config.yaml
n_layer: 16
d_model: 448
n_head: 7
n_kv_head: 1
head_dim: 64
d_mlp: 896
vocab_size: 16384
activation: "gelu"
norm: "layernorm"
norm_place: "pre"
norm_eps: 1e-05
positions: "rope"
rope_base: 18600.0
rope_fraction: 1.0
qk_norm: false
attn_scale: 0.125
bias: "none"
tie_embeddings: false
parallel_block: true
init: "uniform"
init_std_qkv: 0.0213
init_std_o: 0.00377
init_std_up: 0.0213
init_std_down: 0.00267
optimizer: "muon_variant"
lr: 0.00593
lr_mult_down: 2.0
beta1: 0.95
lr_head: 0.00296
grad_clip: 2.0
warmup_steps: 200
schedule: "wsd"
decay_fraction: 0.389
decay_shape: "linear"
final_lr_fraction: 0.1
batch_tokens: 32768
seq_len: 1024
doc_mask: true
train_tokens: 305100000
steps: 9311
dataset: "wikipedia_en"
Each number is 128 + 32 x the weight over the matrix's rms, rounded and kept within 0 to 255. Layers, rows and columns count from 0. Numbers have three digits each.

# v: layer 12 attention value, 64x448, rms 0.0389, rows 22-50, columns 0-55
# o: layer 12 attention output (transposed), 448x448, rms 0.0763, rows 22-49,86-113,150-177,214-241,278-305,342-369,406-433, columns 0-55
v22:172110119143129174149133145155097148213119127102118090110156123153135097125093065081125128163148091143100108137110168117126128111175057131154136201098114146068148147151
o22:103129113167173143131115164129140148199158091104144150123105120125179093121143145084109119155146173113120104118159102141139137111169142144147130140129117131099116140095
o86:114151115101140084142136134111120124127138090131127158106142140113113093104141167107080177112103114147142141129174108140136101141123132167127169094131154121083107150102
o150:166122091157109071146106103165052185145122124114080106171166160135162177155129104106176130182146103090103130125168166188139069095149120110157060126099111113189138158156
o214:137116117087162092043105148129150071129181076054121112125130153155117124144092115124115212073125117103107186098120132175175113094059130124137139095137161117111150119127
o278:153149159100089153146124128098139140111089190158138126173139105153165119062129161138181126117122066075114145105154148147151140091112146110109127123143093131177123102094
o342:069154132147132083136175112122159162087134136151128183159129093134114125098155147115131100119114120149129117127045068035105118180126161094072109088144118107147124117156
o406:137169141057124186120124113152111129183091094151150074192121143104131145163128157117080085101124078187174105156034137118116108107144109124169142200190189157117149100171
v23:080145137164117177152161127125111095157100084095154067091109134117081132165139130139094206122141123150203156148123185100205165228073111116080105161092198159090166132073
o23:145158156141125136123106152141144147147057126100121148113117071119178132195117130138174121154161149110154098164107150147120102110096095138091153111107118132103105097119
o87:138048095105140080089067169107120076170111149111061175139162138149194146112124125095143108154130106174133083158146195181136147172104108163227062147154101146122225134115
o151:105132150140122159191110129170039166035118122099076153148218137187122116139106150134080126151138142150172119173091134157125160089121197121140110152180191126137122198155
o215:112140021119123080127105175075143126149138146177125070117140114157134135089139124143113124127064133127100144068194085153156148131177131137142093075074117142144124146162
o279:152149102123106150078100223131103128131190133168097080123152134058088146060159135145151189116148141101094101111129106104112145092160088125142097135144136116166092152123
o343:084153138119165157087115090174162161067136128145159193121060194114088160115178164118179113138105161152067101063092134075103121147042143105133192096145078073162106116135
o407:138114141182146106114181063151133153119166187123198040123142102158109140103071108119030121089122108168148162133151186113129099160146165141074120124065082150072150077125
v24:163163148134148127194155099092033123056051064120118145172083080018109066136158142108104123132055134137163135070072118131162160107102135186090092182158135128164113159137
o24:123096140186132105177101104077103138171203056160116054143125085147147167131135140160120122132122113092094130120108136141078116119170149072119131201139181090130134138135
o88:129147101125115140080174170158121083109167158102162106107180118113069117130101157171088106148150108128102158116160105193152193124161119082068123110130141116157103108158
o152:079155171137092104126111147079164153117134064166113115122066168139132056123168115098144164150092192141095170128130066088154130131135145103139082195122122158140154181043
o216:155116126121164139089076090131122097103111125117125152099126112151176146114137123120141119126128141132167062127093143099177161133074144124150119154118123193174085096147
o280:126161131119128081068126182159131110154143187154121154144087090109101130102142156136089115092154160097124108165140228134115140081135134165104139099116097131128154099168
o344:168131095103121135122148110102239112155062185082137115100176197092120161092078081118149181138116059177166120157133148169159094132127077133141122044123160109103165124093
o408:114134104095121169224143197099023170056107109139112164174083096125149090097151136067128112146099201077153110063105120040093147113046142221104106199162069144099140149111
v25:148132107116110100132144116144153110137131102159081106129166129135148100128116172143106075125148140158129098175122133173149129111136162103123126160110182149153130040153
o25:097166092128086131160079121095092072143107113130130136106121149120105141104125135086117126114117144116117079121140156097102219025107102137148150155108160146152116228157
o89:139117171207115137123104107201111128104112104126119163137156118140088151164096168174072117152145094148119135159113089091111098155180150164171142078146138090109114071144
o153:225121137153181077134154093109193153135083148144172193142149147127117175109154093157107122098138091100132124151156138177065115114108157188200133132136089067127130134132
o217:122141150132113180216119098179155139134090112080129158163131121150151075117170118056159115149052152076093100121117094143137085178109113111150156139128119083150072139090
o281:133077132130129135110099159153177129115153113083110127130113154125125159128127013108115108105097146098176171088131107099172082140130128162098104105101182159130100180094
o345:093126134152100118096135091181101103124125129134132073152124088080090148144097102170132177162121115129139130094115100100139117178158107151082123060106068108104140120159
o409:138122136032130154126135062009166118080140153161128127151166096157183050134162182161134177124156185176098099189097142164169151142093134088136118186122152113073215052152
v26:157124175095138102042148122143171144192100117081150110144050098188198129151128146118088068143156108163102134127108080098184093170130076103112086082154200069150150095118
o26:127115134112089136161108094131142145092152133086149098134140121114141147101148091079139076148122104144078121120120157107109121119146140169166116139142127158126111119136
o90:097150137089086172083205162102135116111059085059148098083060132097140133111088133183151148125118156173171156170158163107166159174153147090116167106145136096152108135119
o154:160068175084131136119131137090108105158098107182110158128086109131103098106128229095114079121180131172097093157086084105157154120166151143114118142128184103063130154143
o218:087103098107153071133093136208192110127114139154080193145153154130093139169130071133133163098110142114169091149111122141132122127132147063136080108165137148139159123149
o282:112155111172186086104124093082148091135177199180129168112113157149151129178187122178179163155119132110183100093195129166111107073117152184135143102144107159130059159128
o346:148107051137123166167119149134067136068120161147089142172189141070136124127160125145123167114143125038158139104251142151164135072123089129156147153087096150120146094118
o410:141131134099145143045143150133170173221145121114163000085133143104136090080091153140092079101073093189075194157020109130072139122185073122143087061070162096150123131125
v27:160127120162107077130085090160110148092158118167116166078113155085151143140122142136150127183115113129080122111128168126155061132118146101106137197169099134154071137144
o27:108158170107151152056144125146151131110167154093101112119142099159131169071138131137190097108089093055080112129104186154149128119145155168128171140077115134102131122140
o91:190174073114094190165126181115114119172108143132128127139167069119147122140118139137170156157100181155150097148115142129153134161132153094119144071109165044159156070182
o155:107116125123124124139130104080170180040090101176098156156121105151183144099162127075045136137111119080145103107154114184140051119131106119117167170125167150107138100106
o219:120111120147093130122121138124112160160140130109110083109124102109147163155135095114151111149147102153202133111132136111138168135114111172122129139108114192061105154140
o283:118130164125101138187104148134120122152137145127109142142106168119105138156116079153136084082168098174163139135149113131087125118160130130134125149109116144171136135125
o347:089161073142146127142143155111138124115104120112122100146094192130135164158099145155119109114165156104166176112109116140094127116107140106162149099123097116134150118129
o411:188086194101132058147101083124093113125162153138160154144097133152084065166152158153084146207084082142116103133145120099135118110133030121042091146203094141145067171120
v28:119132159162098123082074066121115169093138131132112143150099115046102149088062146068113171107103080168113135130104163126156141119132161153115181145134147141167158110116
o28:089100172097103168081128111134128085142140136144043138119147128120107119139117188160131165142150075109062128221128127110086139179127140145114113120147111162181115128102
o92:175103163139165098143118101136148210157132123067118154141089169163103134148165142128110154134110173129151133089149092150143100099112127116120119132136120125135093139117
o156:131109176079086137099153085135146070093144107108126159127163127119180169130149127165120129136118127136155117097169133177120095124151097157114068160173189103180116116162
o220:155144140224138078110138148146120105072132130153137094143097114116157175139166085111148099166166066140133160146187125105124072079095150114077129095115107097096118104123
o284:123100116175119098153148151082116116166142092144178125107157087125131121095119087102102127114099098174174123099078101100129144140127149086113071097111093145138156155129
o348:124174056082180119177111150125108131137115162119103110112176090119127149121186100111194062141149140115124116174148172190128149136165128082184171077136131083124100163152
o412:117128085106130119125130131076162146045151128180165124101114161124113097078107119136087096081085172155091121088057128067211130137152169150112155219119099163066198087067
v29:114088103137147124139139122177149151095145112166158200165083151091157041141151083130161083112135149085137136133151114093160137161150123100111176152160165118099127108134
o29:105165110139139116093132158121134145098104118064121073151079099183099123052116170152146127121121078107079143131103108107092090180169143112128115115126094082110104136069
o93:154145129119154086105139116121159109182119112122144164131141147076102101129120089123158160147138131146119152167170131116086146110140132179096122109126110109094077162108
o157:117150153117148166108086178100136106162202165079118069083176127030121142138124152129133101123061159128155160106152141164107092092123101118159195148103153035170119120140
o221:121099079150054131170153139106152141155129123085098192125146172124197195123168130149144150104210109099135108062095120182140102076079126134160108076112121177152117161147
o285:158131139104130159109111153142140130097108142151106140167075157123148085145144157122120121126128139154143104103122177105137144140117155158108104160134132168120084079119
o349:143115156175080109141148104116153139152102184196127064076106106138090137115114164102083156181132106155126086109100153124089160122147117176128127139097125146103162135125
o413:097116153114144170135188089161105074120151149109164200145133137106127076175142098135173117067095109119182151144094060126186136146139126027085179133081130159086165126145
v30:084107070173111123116113127115135099098119147176142122177116064109136150088106136115079129124174136030145097134127147131097152117070132208156158160198060153122124111141
o30:159132151110147169127131140152085082100082115154063115102128137123117094126093118145153171164125104145085145105081098173070117149132086092082149150099125135093150099100
o94:112095177145187148128110141107158136114158138111095112132159117119133160147163092127137114062123107130155126117149111144147141080111121183144113095093143142125120133154
o158:084126106104107085091154135208135168161088016143149159186106135139132157129164108134164120096079136140079142180073112132124189169176100087110131124132074106108168121086
o222:116100094136083127121099146113168147207152156173196166111112118162122153128090155097182040109187142121100156140094134068096156119114143103115109164113170136030135127157
o286:167097124201123206135171107155125154143134132112172144139129129134098117147162172132160167153148118093105139104124124104152124121141155147115099127176115148142099110144
o350:114136168121171140163127101079104121157132098127126145111132164132146090124116128160153091118116138131109126163222154112138089155138123121141098096113157113117107143133
o414:196150088095087145175104152111152106155132205123143096130113098127141070118064146097054194115136159091204179163136153167080117143114178147074171137108113058148122164140
v31:181111128099118163150149166097141101078103088113127143162175122071154171141080066079125073134094117118101136107208135130117125192138074143181117153083142108160148119118
o31:124093098160155103123058137147113128154097123101103100100125145085167126133159112155105173109138116097158131151155139129103188151145151114159128173176099113183132176110
o95:161135198111133089106158116126097167129123147120091159104073114162131114110119200152106158122125126135140139133083126130113154132157169131114137145118121152108124114117
o159:136088144118126152105111184215169106097140178125143148161181105165097119129173153160096157186128161133115077114100135160138115096158163137127124096124139059085131122155
o223:083114128113117105107146142094181132103176154144176138081080106154179157174113146097143117107125128146185157130122113108121080069095110120128179102146160193083085163110
o287:121131139168140135121169116169112164118136166129135093129171085145155119124105110155193103153146092146107145150095153093137139113088078145114183120149109127146110138143
o351:134149155118155138099067102097137107161190144161152143127124152132104141131086090092191093152113108151151148151065114088128094120117121145087094069183098132144168080144
o415:172141099125110156180146118101125142122088074075090091161129181144130169179078147133151085173137138192123080112192155152172067177154109099149071085128129097181209122085
v32:119114118152087156120164114118036120102142117157172160141117174119095154139093144157144133137140100111111170159095144104130094063139086137114068122099097116111168080091
o32:186158146113104084126112080174076174082157128164199160120166134094102183131129143105105150175133125140126118108132073181148133196146202169181167100098147166143166145173
o96:118135106114127115124139104137106145191124175130116142136145125116157097169157086121124063096116060103138158113129122110139121131135171146067200052149117152114129124144
o160:111099137179129159074118166112194130077117029112083197150082159122153128117119103145046133089184133095152118150158126152169122153086118145037091151113085063088175158151
o224:126140167122154111118121110115121121127153167101119097149134090220107097127105078159124057150074122141113115113113147099131181114112077157153054112134181117137147139107
o288:152123143089163168098133140198167075183125153131112139116156120092144124074199098053086141135140166107117153117092185094141148151157160136100173194160112154142065126115
o352:080110087153159153188096138101210134154130131087115091092143124073167097136121094106109153176109138164094129096185181169137081141108148043106139113113140129143077147090
o416:113145101102141106174132114146146120063091156133093146134149107191128143124073170167169203127111113111096092176149145083072132066154065099140120119113105118078149126086
v33:141104110042126121125137086075137163175163130148069154147152123097117163170140143063154147118150117110137135123151144117170100110123141107109103165203061091104122168128
o33:092104175154090111186158118160122110102114106127113153141112113184174141098140144165129175192094075085142085155088070144125065135106093128115125088086180117093094162182
o97:117177143158126149157138095162119128117121154107109122086088155192113133202104123168117105112159105131146077177161125111151131153185107134146135141155125106105151109068
o161:129055042172133151102102168071168104098161169129112102137144084054124133143172160096093159043158084064049106154113161124126135136153104087096112177065171145123103127131
o225:145129137148082069119132199197114178155081150089171143156097125148132147168171104117118100172117163111094177122138130121092186170130161092137133124166142148110178120069
o289:146083079130160189117074150082112105112144102154155134169129116108043122152064140089127088139093141139118175092119123091136141099158088160138101147142086211140173144093
o353:079170141112175127123110088182153203066044172150100058078120116104106078070145123175100102170137116186077160119141159108090188146174146126116161114123144140148140140141
o417:174128152095142156123198073043125120215143128142153099093158135112126145126160156100091155142097170140175058129085137161159136119147115085147073084159134124152107185118
v34:170091127162094086119122127143157123104134191171096122073192091148154069130165142101176133134178113132126094106105089183127125213094105168134119103130160149105153127110
o34:145168110127105130161081101134141132165110136133160121135162146119098131174113092113105121119159144124138122141187118142117084115110118110173088102165162184159150102111
o98:127162111140096144164107135082155160099112160145143098157081115114100176020117122194151177133104093086127110103143198100135131144113155098133145135121109164141174150123
o162:127198144133172084132191191154188167038133080076083082152151195103132084091166096116074200096196212183127066105049158161118185086165096110177101114071152094127178177078
o226:143134121122193139098123116117114086137145108169149152193115137108206124100159111192088074167153179135124185112105110113148079144191123126100114132054124121099095142087
o290:140138109139172126109152158135139131111171103138157159124084117137184097067163133141119114157117094144164179120145097136080129169135101126114131120137143082092123113151
o354:109078121174127135117096106159129112172123138134124117119150098153143166158124113081154132129125097131167142161126146075102170153132156108133107137147064130119107121127
o418:105091136071110151151147105144057154140139229067103097112165103173083144116077196131113055102125121107085169159106148139119123089052094171089111144118129072156151159121
v35:181121147137163111108106138129153115126160112180115102173158128120115074138146073131098114145159141138174147112156149111125062141127087177163135079117188138118066101155
o35:151091137129122129116105102109134123114119162134140124131116167048139107113110154128181131136125144113137130113098094133086117132148150168104116182161125124137150140112
o99:129150114124100155111169208124089174118127078121125127117141139098130073147143149101064145100123074082071072140113115126174191158102134076092108062145122102087112139113
o163:078153100147095108219169181123088080134162138201092094095119149182095182188111089204076081105114134101106130138124130150168104142140191128129128132093113080151073085133
o227:101147143128135059106095109180125113191121073100126151178118096141156116102136136104154181146136136163152168149145136155136172156121140126106164087131129102144140159090
o291:137128093108085175171117143143121134133114108166125096121102096169120152187120146135176124067123051176132187196137114164136091120132131135163152153126125135182158145176
o355:109105123124153175147113106130161119110138139103129122109120097179108113088137194136125161131150137067095150136127162148147163143116134170160107129142092144122172176132
o419:181142139191146123077160062093144194117103230088118134159176159132155045136107091104130109185126158115139108115183134118100056124130076083094093066127171190106110077148
v36:160101132110145064152115143157128114177113151125127084149124127065138106086150127122108118171115118076049114146199093147092137118095117093126142130091104133140155118131
o36:130162135161091099121146104169154128141117119141106136112180164147112115182100081129157120132152168140199156076121117132145207100109111136145161092075117117145166123115
o100:134194117145123100124129165118188158155122132149159166115091130094166153088111170176143146160087133105149077128100160093106165152116109115095153142086149112120124169096
o164:141103086141162154157091200071157123149116145134155112134097085117128133107126143096087196141155085154058163144163116177084122115112073114086092099146135077083143113100
o228:154109201129142124178154120074099170092153099113114125104111173115216139105141138112146151082102145131152124199159123133186109148122132068081141092123108173166090155129
o292:157073130107106135132143032123122095082129106108116136123110092150112165121132172100149076100145067153149176140081108139174116096172157166117114164173117147154086087146
o356:108163106138164156103141179115131148188127138138139159153140126195080175168189097129137101096144066163145123094054192142104161113125113169160100139171101096169158162183
o420:075103107105118132150114150193073122137092107170094081193114074064155125122087142121090129115135178080071041117133094106035131117069123084089159164101128126096139149147
v37:124133127070192167123129121185163084181154136120162170166164126111194099136083188114155099141146164183137157105127124115124161136051142112142173109123050067148137128117
o37:128125105128111173111099127142098111192114127133153140166066097174099131071120135084105190134091126096078131198134156125140118065178119168141136123100144155154133141148
o101:083152110179132175128157132178153087136107131148137083104113146113133113114094163148132143132139135089165154124134110068193131131093150160141123052118136093114173105096
o165:199166147115094063129160101125120116124087130100111157104134177159138070165187106105143138137117116128086166046169148099144138114119149151112111165117161102166126164133
o229:123142150116153108127156103092102131158126155167103135141130094158129187114129090141180130104166111105107138134102089173065113122125122138112121099130117149142121129169
o293:125094110165146100172142126135121175114121113105091117117130091117133181156120103117159124170154159131086113138159110129124063144125101106082131148114138114062151159098
o357:166112109166124161076143141109082113075121100144087133092107121100164163165116138148098130136077098161110116125137139152069170166163095190135102127101136108100104111106
o421:112098161161135093141105201140162155135167166149158169112131175081148110131120202147213092073155132145177113121119132136172161082077109159218165120122091076165067149136
v38:112155142187155129090132161148135111104099063114170081135136132123109053143116154075058122128172083158115106145144139151096129137100108165097135182075197167156192123132
o38:104148116115143129203150130139153113105148131110100137143128105120187142150088065170152136119128128110098118096175172163121137168062089114100115143164061141133138120119
o102:075095118099179110131101136129142148108143120147110093119121141154133117127161128132150119168096122143072130090151094164165146146097090172158140121158168107151128135091
o166:123108153197119098195193151177146150150147125089114141045135144135122108155132186136093133085148106137098218135108078206123109128181124195111200156130149062137124073145
o230:139084111122119157090085119082145131153092169202130130084164102116073200076127129147154114126149131120145073124062151139171138082146128107190087180139092142140121173162
o294:105071063115074147112123147135123133155107131220112143187120129174132133110150137142137119079165108097157160100125169039149127121126146122156098077101105196149092114125
o358:116186113118150151063152062163088106162135112140104180152119130143159201166089054073089215128119093073099196183154077147174106106154172089093097097066144167090160083097
o422:170113164154180145124110178085166124095106095101146099113118049127186126078128182143129129156116135183111093174124117102113225168112118149087172207062177068104148109150
v39:148108164139115243128155130173166122152152154143129121113115154120095092127107166096100168188118073127099093136121093179147150129102102173069155126118127114182080089165
o39:165132120114142089138127169115098106100152192111161132144142124089122129156143138136138140111122107152122160119119150166096105174113080157123058092125137155113129130049
o103:156160151164165137122143091121145094135145127121117111141160111166130126172088156110082115133141084161113154129139089138164176108207086068129168160124150120110093122141
o167:121181093119098082145091059130150153132162124162104164106090167174070090084124127199182114193086172100183139067098113126101111109142102131107159134133093137140154075139
o231:143126160105093102161115127148112093133165113146142097129100109165163120117165094074191164147138133095145093138156156142172118103139173103096140090117115111135151105172
o295:137143146142124083192111089152089115168104101157109105090064055131156158139179098153134132149157081123116139098172170065146119139140179086170120130101138045173134115143
o359:068142093144139175126145165123128173100110155102065109164154121097137155106131141160104100092115128132161109124142139169076135089103153156176162156091089133152087191109
o423:141115054154117205128142114123077115170121027094136191102138097129100138130125098090141143139114154064074189198127105186166130164106142180075124135107159114122104119139
v40:161119110153122205138061149160116146101164108155122129078057161192094133170168091183148129147099094084095130138158175104050135087080118125169094136129086107091130099168
o40:143172117141130074141097161160137144142139154117105132178143132160166060134099135118083156078109153151170149116093110103161159125151134095084149152082109128132108081149
o104:176176110081087141153155111104140150148176156235143131088098149170088174056066106080125116137137149091166066137148144103167066135090083162145139153173120142187112087099
o168:110117091076101108161128069155066113141120062155136124155094091072140079086193100198156103119123118162155146081152131076131176137144148126148145116138162200166152158097
o232:085142198185159115088126145166060112133130106111144086162179094125096131120053182082148145148143150099076114121169116133078132116114094180102122102122147118085167126142
o296:077085128154164149086142087073143124125083124107162131074183163107109133104090147063158146101115072168131134103110113134093088099192105127092146127140118121142076172060
o360:129151162144112105149167112132094131107152146107097130103154115081138173154197088086157105096160130133080193157073121155151116105141181161151149109133112098141111157126
o424:117097115140147198065109184121159130124128103129079185139110148208142131199177145167126136155080125119143129112131156123092134151126187099155100127170127159122144096183
v41:090105105176182089124095121112125133075104136092153055092141123158098099135142050110094136110150102161157160165174109137090125114131075179130073141106155159121047159120
o41:139131158090057090102125106084128139151126128117166146161191138065159117130151133136180120081139143158143116132129153134092122145141108130103110128123108093127081148153
o105:119121187118198133127149140153138153135095078139115107150126160115137123142146131142126108138140150115116119080138119110142091147095137157156160119090119153129181131086
o169:098123150157175145207170203164145110141143138163159086136064168169091114101073174098136143058150135127176173143092073144100151148184098108132122200108137165121141111102
o233:100156120108136126107129204104126136153187076078108158078078106120127128135150147114145142122128155111074127151066179153130063155117160117079170138126099152114133093150
o297:127097124125117100175133107159101129122156153154095142160128142133136098119132193156114103169100129092118078124154173150174142100112170125112113056185143105160118112108
o361:121182133137088145134089125144126122150090142164095135135120081189166089152102116176145129209156140137139146167140142143136123104122129158153181176115151085125125134184
o425:110061130198182113154122073074152159056102089101170105078108060098099188134141073084078080106145077151199103190192112073097143087098071134108078119163106150149135125133
v42:146148143185108123152102122125157143173073102137170126136114104107181106134107091119099091134129174173147056116134083101152137090111104150177091159073146118121085113084
o42:110120118154142150152167051137115157110162128161145103142103159097107137118105070135180142093080145149119131102108135172156083169153144134098104109126133182117124126139
o106:132197126086141100138115136111133156139147129149106107116171089148104086140128148112126064139094124114175105071178149130131131166110129155146089143142146113128148131145
o170:160093132154133145108088132086129095092205181080077117157134107094113154130138105120149178097136160157096120167136146158095130111070111132151134159118112092114085121113
o234:125162124131158144143092103137195060140106137126135145106172170120158130159173179140149081154118148124163104119112139156168152097191145067119163134147111091064041092119
o298:144086075138117104101104125148106104114055146099096145123158157120151127116112113116108110156175063140140103164110144130109189139169089054127169083137122143165135142202
o362:127131091106151126099187189116143175168107122098175095130076137146111161137143169133104161140126078072156188102144160152144098044136117130094142125123159162123113161128
o426:132142200116171138075130168154107156115132070163147180159159147149101113093139115155058066156157179174096133143126113099088147157050109177153146138138090114123115105047
v43:113079136177178128106115082139091138087150121135162105196135083134235123094055058114102092078136120151101116147108197106144068151115157070118122106178062092156110077164
o43:088084099103140132122162193159112149114119159200164115113131158156069152111111143090126146074108102119085113129113150139108138121123153126103127183131137157148193177102
o107:186136163066178127165137107144100140120086089169135091108054116128094118138153120136144124140133117168121119133089090107077145105111111096116124083154089153123110088142
o171:222107105175129117137107151087094139199112070122080110114174099151136158123145038126133086168078169186090156152149148142154163130146140125087111150126218108083030137153
o235:135150106086126096138125186084104108097137157138167143155095161091072112191145158129137213155141165099158143103114149176149075080111120118147113142116122114171102114086
o299:092133121151068162111118119123141113203128131188142171149091156080183126107120149070099132155151106108132139123159141177134137194165133181145140111106108081133130118113
o363:129073168095110126124106124129164089090155128120112151147133133162077087134137114169132146167149145114149124106155056094114130090128115140113098123137127157090155136132
o427:127135104092150119131138085098064114101202130082160126160155027090223104112100162121096087121108143139174132154098201077186072188089153099200131125107159126147124182192
v44:094171147115082140100119149150099137141141135106134098139154128115126156157139133153088139172175086157088076153195128143086073089121147157095161165100126141106138157145
o44:129135141122168166101161091136120126128151128078133162168081097143092155115118106101118155069083174136139060110131136154156172158093136087147139136123131170124061094118
o108:151126136135148124181158177139160135172119148129117094116156195162132105168077110125125105189162194159125162111093177107141176151117103136128139161121078052145128155114
o172:137135179012115052141092102130099134111054071109130102140118090160152174147114133106106098198097124208172156160099135043077150141074108116116062175107165149148179098211
o236:102169129107028058102122108139156114068133130136087165078116042109166202095170146167179119164120154100117083102115156110146096128208104116125049131191075118193123123132
o300:112103127137151100115137144127107088091124134180115161119136116122090160163149147091077139143097057111126117080174144158116123133145121152142136088123111155141150094092
o364:148126094153154142173185055103126129112126092088133143060193113152129126139064096118215139018149096076162193139151084165142135103184156139103166111124153145106157189094
o428:126147119121096186077060179164145138151091196114150058179137232129136092116227112171122169114121149108092147160147105135094078144124148173108155152131143082083120118094
v45:127109128127150158194135178151165172143101138130072083147106117147112088071147088167099096055145086161158097119150128117141099139075148196194121138142039158092090117085
o45:148161111086110111168121119106100144108139161131136077101105106066135098123170152112126105171166115132115136112125123138113086119141129166071117132081107155129196155142
o109:078144157110172128072098038150121109075110141109101152112133150135166150222132126156148154060094145115105129160090186132162138130137138171091140110095158156165137141093
o173:068107084119126184160198092138140141100132125148149099095168141190089160117141165111140103110111160135141179210087114161063166108179133126134161156147083127163075108101
o237:120139093125111109094178198123155123174152087102150102170094098137175072090057159161133143190097135110153125120146127079142125119132056131144124124182103177134145126116
o301:163133137122090135150153124064153082131169090139114172162111149106128181161085139092118118139121162063163089103190086141170105166155135085156109138132199175147125131096
o365:154105118150150139087143131122102135107132097113119101198181116156104129123157129081102157125101086141154118180081117056126105150078143116127084159113161051129134120186
o429:104133120145177120137108198163166077109130123184130169144064136149142128111159107117108105088151128104079168088137111136160141127078066182105142138110096155105099173136
v46:113144136123160161191116140159140092102094161131050072116144196128125082187143132104149108107133151191129173177112136104189170166102140097094151077109065141134150189150
o46:157135192148166102166161122074128120168133156100179130143155062126105112117099115124142092080151127121082122121120125142113126099111119082143115119130135157096137119169
o110:137157064153149130128074131141092153058128153128172125108168135171154124097118124145177154208079066094143086170123134074113075145170083124126087123120104111161152129122
o174:087066083115101115137172149129120139144137090122106114114127157158150139200066130167158090117082141150145132135104103090158168120111156155200141074166149124158159144166
o238:126129160115081088115072155124143110105172123138145081127113114105161095091132144167086152163131142103121098148161170160129104157106127111151115109140165196144087120117
o302:151113107137123128111106123128150152091142127126106094107123150083123102143187113178100144162130096136157101112144090146146107099098123159107129086142113206141143085123
o366:121132091183127108063141131157115118061120118147116176149109121109146128118109135099087126119203084159104106123106167141139104152172119141126126214128141115132097102106
o430:141127144116084095115161148076106052162104192126110135107114142158096157173156134113171163092083142133135181148119122147128149154164204141179122125122104071080131179113
v47:130094058121157178128134149173132154114100109166157093139127121132198139155124115092124123097064132167136117161142144101125158169212170117060122089103128155110079096119
o47:133132157101155130152156111144116170175110132142159155117146166142127128129102077096070113149159148077155154160109104113149180119121150104131131178136065153117125130121
o111:079131112160111123150116120072097183108109089093111113092088188067111143151100140126149113147143125175107160129161117125175156088143101131147073103163129102123149119126
o175:173124134101092130106149098171147125140131098142141161168143081130105114113175113156134088095169170153065175101103106157140070161123166177099142149171121127154113152143
o239:155109167103143154152133090184158086126134125132118065143076118134171088164119127115122154129170123135131104147166185136094122164087092173115191153147120135125149096116
o303:108175152100049107131101145092106077155097148178096149134153123173147126146120134144152174104116156112143135131112148146104115133096135139150090092159130109184103101129
o367:122114125160136106123145155075173132186167165090159121115107129135068129135135108113152074190084154087178148060106096073130118138082126147126114105126099160101131110133
o431:073189123140158109140076144071125147057068108123107150178142073123153148069145086136069130071109101135197027173103183155097155131199173049106124137115181131069096173106
v48:182137053123078118082111158167154178087144125119146191098136186139161100090144139175099042122116155123113118109093130132091104094171134157163163134142073084120118102127
o48:145141157106089120148170112184073108149152139116116157090131113140142094186119080059087131162128117157114191175092079105102147119131105096054160130102096110082150131124
o112:186179105129125100159131172092149050086109140153154152135101161127057156065083112125113086158086094161097157118211150178132129198183110172127168126116164101122113082099
o176:141141144132107074141082113098161140127149084099132166163197097101154162162128152144141099062063114132112112164119086135162131110074158160114110128118215102069126106159
o240:128145112155123141110115108101110098105073099120120069144144111142116139170177161135168159142102114102115094148153138126127087149104150176128151126167093156145114149154
o304:090129162092161133140084137098157143088126142149112102163150157150120124121127133136164137097159118047130075106135104110118138072112147110089128119159135136102165156132
o368:151082135060124132116196158163101171116128096138125086136106095106139175097095137130078158126180164148169116143122148096180137197109072066156135129088079156187125131147
o432:103132097169119125086091140160164124115140157132147183033078206159219073118156103119157096179105155140141146029150160143105118074160150120149104075199102107111096079131
v49:124143153081149199109153124127138177136184141209070101103112161076104157103146096141090131150120178107147105169215149126145075108191097111083104117079169147116153149124
o49:094153157119112097123029094105202160133082149125151102136117106136190129111108114110125130076106080136100143170148146140131179091101162163112172111167083158154102156148
o113:120112067176070150140126134110167114140124103118113066086136088153187162150104147105167133117116087135118194183090116097200119137112148126154095119155122147112091118127
o177:116103154090116101149073158215074019173203107162167057124138098123088122124143144117126183153161171111216105129154150064121089096167128122086116103098200135136067085161
o241:105112157167124074164193146246044096095149139068114149164117136160124092107077168128147154148120154118068101164112115165164113166116100185132097115100098076154186118101
o305:113146117091154144146091104120106154125117097059136194143133142157113158202092133133146096158151107066163114074156117103100129165127101123117109138117135094085167173138
o369:155096099160125124126122092114178139120092128095098144127115169105108145152135168153140093132160095147110106072128129172135160106172099085160147119162154121109178103116
o433:127150167011167174096178157101130147111105131173108176115139118081159105146134172055018156145083130103151168163145085106087163115143187135044103139094152146057162131086
v50:146180132098111137108129086183118119107169115133141137070133106095184156076128130157129154126114070144116147134148211184142143121129167074133163073120127110104030130116